Part of a small language model's weights.
Size: 14 layers, 2 heads of 64 (1 for keys and values), MLP 576 GELU, 2.17M parameters.
Each number is 128 + 32 x the weight over the matrix's rms, rounded and kept within 0 to 255. Layers, rows and columns count from 0. Numbers have three digits each.

# up: layer 5 MLP up, 576x96, rms 0.209, rows 95-126, columns 0-95
# down: layer 5 MLP down (transposed), 576x96, rms 0.183, rows 95-126, columns 0-95
up95:178121101145110056166110157088124127141101115072141162141155115199103114142114086110158082139167105138114086143103155118096107072148089127043072125160108156094091130182085071154064143140126165114100141136129126157114168194137150130133111154071102084128094129158089152165132124143070158142
down95:198130146110199139094209118119148098069119169161092102135086157084151111140111154105111135160119174108106104148100121184151153149115114144123130133107117129145148132151140189107147127166101129091160046200092133107189011057098150102076132106115155151164143189112135115102063164178147117148
up96:160117140106176114079085129089161169136158086159131140161071129167113152055076096153110121108121074144152164123162153165113189167120095098021105175161163171099110145127144073169112162081129159078078086106112128130118119184149102124106065183153119108133128148134107125171161124198148089086
down96:138147134135173105103116120156106100090126151085133111096136113106121071136125190183097105069118122171113103134131142042102128117129167155169127167169143144099123181140106120107083148153092160127124164122114103164050137138094123108135108104121103129102068166150108138142113117088142180102
up97:126108099179124134167129073083124106146183111094134080089131128154132103180174117097128121108164135172144076106130145104122159171124117074083139144103131141154102117110100130190105195084111148130084104131104115081122107118132128087136117157166178127120156122101132131102183153092104147141
down97:100149120086100117109104150155158123102089157153097144162144101083091174076092069139126139171131110119125188156114103127139124107126101157156124168145104126122122131113163111042184188142106210141155147128130132170114113200098096180116128112096086153117098154134131135136093148137140107131
up98:141104144142126132112050138140215108120140164144111080127161114094157165172152123127113137136156141123091122108115151157073109124167159170109089122164125112110114110117162129143134150151150105131074101132161135141141134110102178127124108049075059095169165157139103118130159078111120095121
down98:154149115112133132107201128114097163141125104065129130108108114144112077128174155129121130133124118158134099114111108096148142124147096120137116125109097154119133135167112122133157092113129196110175079143110145101165078121116100150119129119172194137070099091134132088130129141150155123119
up99:201147134159148123127144110145171090164114141102158078147164102084093151126155146132123110156102087130081144135085159153137128155130105122060142124108071134090123122137101086130074129053114164139122118099145139126155094141125113131125152189124144048132174143097107145126138151092058187164
down99:099169094159138098135108146129146155117126084119088139109132165167148220132103138136119166123132110117188064154147132185106114141079145174203140119139156132158084088123136143131141138107106131086118136096176100122118140075132131185160158126125080149085082069146149145112121157156173085091
up100:142167109118110144124188077098135161122094140127138091187135164153071115088115106091153088154151129123128141118139090123120105107204091136089117139190133103158102136111139171082075128131146137103133177143131154142112155143131125104092164112080130128127116137101117152125095088158087122133
down100:137127144202077124123107138146132148106098097109080110134114084157160145170178127170105111083102127150169125110117157118191172127124171147144097173105094100137144096156105102147118134170131107105118117114149126099131077139133153137110104152112110094153128105175092147150117131123160169140
up101:153140127092114133079091105151037154149120113125027099160205083123080117077112182128147127122223149125135073108121080176128095096141141147138137154102097159168097103146047192116107101102105079154037169150132129122101196101176093166141107126133172077140134105214083077175180127081096135137
down101:147114078121120125136134066134135142112038070084119091189211111125119166079178201130149096112098109115118092099022132194155129183065122137104137082106114222102130047120140209161121084151113047132165160131141147097077091165152203124182149084144163107095174175188139055096175109171127172144
up102:141171094121130193102156110130138182075119135032106140109149175121086180205104143134168059121167180120084141100163155050115126126139105125088125097166122111162120117132104132132125070137136126132106147105098070104146087120115092101163082114117127038118112166130107156178154151070116107163
down102:144132157167101132138131099158108175143071095169084145146106160058117114121167100177109159147089126142168159193114123189181131109096090144177109121100134160112103142110108117108101148091120191115133123099161120113080095084130118162138115153103142149093185085177113121076143090179087049133
up103:114096089197063219144107140115123141111113121142135131146169067078099111132128173126135114124170156131136064173124103137175097114144111128147090081156140113150152118101130132132135116125116112082140113137148109082109108149116098119165096189084099128109151170096062106166149137091079160131
down103:086186096094183085096158137080151134111114120149089158163118131119153180164130121103071118162120103145151188127101117070092123148105126123108151176146101112173114105181132141161070142135180123173102156162148090115159139159073151118125135096128123094087111129186158089114121148174142121165
up104:132136149117158167104161085084137110191148108150109097096086098165141082118074086167092151179129099100129049136125083131141135168180159074164125182142112131161138080132190153072100168075111166138153138085203108127134161104189142153110112115131100163079115138074149111111122136154108089089
down104:171192084124078087146123178156157144136147187096179179084158107079135151102104090128120170092178158161107099149150115163193121164077174123123101079172102116096092118154067069155144130115118126217119168112165141145096165141129125055111143155134113168178106162107106120080131123113107121187
up105:126121151135086110117081106131102130144115095146110107168176080098145120121158181165160159149108129177104102095118181131120107129155106148144128156147166157114097090137141178122089131087134186131107197119087147114131211093160106096119216111131143141158156130102139163104126155178152128148
down105:139185149137145135080130103068142133114137109136137146119112163168187148116097108132129109118190056073187149130120093143098140102136141113111171125141151149158143176150143109126167129149156120104118101140131119155115122201111132173116105153141113110130108093169158139175071151134126150106
up106:135098140084157120106146158172127140135125131112075119138177143120199140110134066119164165056138123062126139113103114156151087153102086159160125069124077134121102092133123130192110187148148107137137084151125166099149094118116177205132118101147184095116077127110062149202107147213113095086
down106:141153121081186143115101117124147147110120101134172126125124111152096194164162197174052127145078110162123116126125118026105080065168079086082119131086174134146112137112124129060164116108112148067129171130075139170153128148114113064168153114081110131127141151140158134117171122133125124147
up107:145128165099129162079152120168130096139094192105115125188045101135084124095155107162206143197184078119115091116140095091081188134146143151124141185120114080176160127110102109137143133110083106143141093169100112109035153107117098118102107191121164109105110101149168151177174122091142110172
down107:158145151118175055188161075111123113091063161158116090103086165144084150125124115174197121159160128122137147086156118052110072085102143134112155141115110099173121105130052188160105155095120127068130141108090088149154096101136162141123186153162085100119230163140099103121206139140123084131
up108:043139146197135143155133103110109126082147131173178148114124085160074139121160124094169142136129110106187125155179115127117096107111127157132141083141107155197131145169102127167080117204150156144146163154100124151136195103210124083087143161143104110093138163080088137199131142109173130089
down108:131098150195035104135132060131147113196072132104210077096100102101165169083117166081121082220057081091157112178163142079166086081135219131143153147121122146168084140131121100112115142135120112124085151099118141075146192148133121123173018110079130187142099076119135109163148135118149148121
up109:109141150115058107131158125096142172099117173158142134075133141124115129147147080224034069182140179208088139142172142142137022109118097138081115094126178090156146115172174127192120108094151128154215109123130165100144126097127167185195153159129133122125129123108133117110082151175098169131
down109:206094109179161144141110140192075115168142097120159158160066092093114131127128111083178117130096116098149109076074187145135121159145151101171155078210137130099107153112072113087187105140106149104141132122110128171122094134123130122080108134188120144151093110083186078160150056120090122126
up110:117124092123050099106125123115111151096147143093120102134163123101102157126115127156126103118110147207071073137110168136131067140099170046123150152122142205125116135119115132107120111082157083115133122112134113119158132096124082123126132091149104122179158056160142141112071124128090157116
down110:128172152111166174146107123137127115146102109156131115134104120165134100163131119117143111137191153085178225091130101112119130084107093193097052115128114086140072160143104138132147117128131229131120126161120144142112090157095164168158173120121124148088110190095155118105166153151176113143
up111:112102083158125141138137071095067177198067143134151133172099141154113153107114134133114121116127147155106188131128130100144200083157249138120124112166116091119128119189131046139149135052176113084129168099119121145139083086120133124057116125099086188153120201117168104180173111144185126138
down111:100178146163123121110150073088084160106057145058138126127126171173136159109177068098144107065173098149119103104164108224184158093135131100195149142128168128139144099116068106119080118154156134140135084176117130085088088079110143160165077152125142100139047150137087138146097099128154144201
up112:159100163090113095105148130116137169096144137130153165156143165155157105111058150170178126133129132141204090131175123111102115155116035198134119135062085097186137116101143207111117101059049111119131165197147110145134213130192123146136123107186142111152147090056156124162215096156099129131
down112:124114154180135147116081094093086180120164111140152125136083165094166190156126130108123125097113113136130079073125093109128161138098145158132142100130109107078153120092123175169086112106157148137206078161145143135089129142179101175120103136149163126159155109143119119124087164140119124173
up113:199103121115113109117159131127114189050177165158155125159149049131129097181097141120128102179127102129070145159105143096151067114134130093162121070137155130142090122094165152111109165125167066149113148035123119106117121117145076092132121113049097028081109081114108117136132139112164057110
down113:166209115124135112063174114130146066192076149132133112099194132108171094082093131169096141078115126162113118098134129125095149109086125142143149066143189049169088118078113105113097105115092142094203115182113069083127117132098126123155143094174117159142173135121162098098091107072177173157
up114:142127100138145149127105123104089150015192059074049100191088137133091150095091164133112084120127115123098156155100115146111099106196117096126155095090137137151099159155135109113108090143103160098135140124115127082172193131172141146164096138108099098129109097158074134145154156127094129074
down114:143147159139104123066082117111155079143106148182157135099134095183151158116141141079130148130149126158069133131122146104177116119059148166143124175142120123149079136073091124162116138127154128175166160110092134065152135132124082046152086051125167140086088163134134056126119118111085103151
up115:053172123163191116132213126128122155109131087093089123152108144160138136177143105153137102130152121093161155143107136108095095117117102142098165156145166110151139139113114150135096118110067161155099172111124104106165139058140116115105193111111126100127130137116131142146180138192105183119
down115:172131129102078138167031135108112135099180197107130128137154102122154158064161113111114192132146086187095089136151164097186152081157124150136118156175122140147121100151137172117142144157169155104137151157099184137119127179101111124155059161134126175126133100121091141181094098134194118133
up116:098087133100115114113108136174148123155128107127154175131068088116095067132166114108115139145122076130103103163087138116142143091108156136087126114122136085132071051140124110097138146142167073143147103149153149118134163160088102116105130059139057111124144084125121158143112075161174081184
down116:080165085172118171108114147089125210120000230058211171110136156155152158134164140080089082135103091215143084092110125141120063143190150088088135096101101075112076117126131114116081091104126196124135170137137092085153124103153111114139100105080127131173158076195103137125166184128137151139
up117:131132134117135188159154117135149126162198114144124160195149081094156140158124177101083138111119198103132124135134165126132153160149133131162135119183122123199101089158119133151142104133181142126140130153091153124154142137143059171132091129109128122127163144147168172078165145196143133140
down117:129148153136132113143096154128144147093074131145113130108159156167079165100154090167086121141143105099165113142089176146061152122066125159156141159118117096091114146102168140130122152125041128105080130120163101101142089082118183107121142142134149094098113126113111093175155102114065081108
up118:106116135178100158116151135152107116107163177117146083135207147104147169183082129092079073157118141128144070138110107095099051113172096135160128167139111176173110101130090099128139122167122132124122103103162064137174109121067131150134180134057132089063187176108136145147124144144140104124
down118:104122106097119139162098160132178138143087090128127203126122104132115133084145073151140220136118092140112164093215171115162137148117062115096106136088189092162151093124131165134141149085144150129107174113083127144163126107137170083145111120149113112146081118123119127110134086087114139153
up119:129102179124121173108061120151087157086166130115118152091087127111177057077072093115092139157080140222138120162139145114121134161138115133075097123130149174134138127175133110229110076140104071144165120110129118116107173123150148144101103073118114112142157088117159081129121153201119192068
down119:146230100176176053158143062086161107062142151149106162160148137148104175146169058094116145137112114147166144102119112156093105163085091165126152101124125152098055132144159148114146134102118105153151181160116099137108181111119127144154099116065102184130067146089115147110114107131131097133
up120:146145092086101123117131108130088133166198163145129113115090093101133130159120094139123173126151092188145144103159142131120102177104111164134119091087088129102136094093117122169079090124171142102141102156106108119175134109108109091098111128167164171073076140077145138097107122150150126157
down120:104090119153126112120152096173115100141079172167122102127139150153124130141130117101087153136083140132114103161095109133125134099105113056140119133151159160152147155137148139119104156152129148167171144138163114113089163128084113090148110111060171128132167090132083114145141141074117126086
up121:130172127177101147088137074143135145152133056105198099150141090130124115122127102165150128129142105144108123149122096150094150077123153145086081126104127148089124107158197088163120121079122189102158164148137116068135151106075199132096166163069081141104066146122187112122085182143132119139
down121:175177111086183085087170092110117119102175095101167103158172147139124132157148065073110081116154111101150177065127096168101147079146149053106143120122184153102125157135104131107130153125103170104144117163187180105113125150132144102135145094129101119146173113176127108099085116161082134092
up122:114146139113172129169128110141158089108141108150131132118161096121182100078082075149153133175087085130170159152138117165122162105141206129127156123152129158154122134113170109177126160104163078093130093131103152087150083080187146086101129137176187134121118129086180200156044136118149039097
down122:140148187128117093196128120132180157085158164140137115156147167140181163111195108117114121053147082144179091118086108098140145018161083118159155148113125087131090093182129130150165133168139142075099094147111078103138103141100114161168103024153135104150117147132109118105179136095091158120
up123:109124108136079202103122152114148170164189099104146137130123055126130179142142143113150128123139048159057110168023101137138065142151141149079155064136115138134108119140120119109183040181166146161104155186072125088115114086116199094122086117100134102141179145135109121135093145061130096091
down123:130138136076208116126138141135141123064109094149158098146190119101126129129144110159135125132140135127149161120144123095093181113122129127153166144180164116138094125123168117129106127057089195104104096130126085089111120101138101123155178083106100136125169119139115158117166176150040123157
up124:123142125140137141144141155101089142159158082083142114141124100172095203154096108133162104148144096156150131084119110072088104115109145173169123137149124123159099087131158131155108143095142104118150098154112103118103202121135168102043161111114113122142142127136066142180115096063154114090
down124:123165113068129106138139096150129125120114133145073141149133119094138121086168150143147178095092135117138110172154156130141138105156111125104147120116142142073101183077106122110144108165117143127136136114123186176150087140102104141148129164127130119089162123125175094048115112162095130147
up125:128129129113176138135051055179115096112191184073124169130131141125116171153105132125097188153126178127157148165088174124112129158183070107119133135122110121124085106124111148146102101112146116112112126113103126140110136126129199124080114125137087111161181155134158135128131116131181187124
down125:158131172112106158160145157123176092112058154139109129062115126122137124076173098144127065091144147123097153146169111142178158073158125153113123131084114173144165131147093102125136163118101077136135129109141103116185110155119116128147131097156172135119079112133138114077092160129086092125
up126:094109120124076154109211115104129134169106131135104050088183107137133109165172063135142105085105100125151136107142175071149129108140116122119080169146122095138097134185132220094104164124093149112114154107099163120152149151135142127113091111093166151161126148171120104136135161094136176142
down126:174153119122166093130116136145119112095152188157169181152115129114133131126151120126104145141150161104126109145138089154108099188121159152117174137111186130129104164062125089157187131127160169118096122139111096130164090141132125165136168140132101156164190123086094106121138087152118114132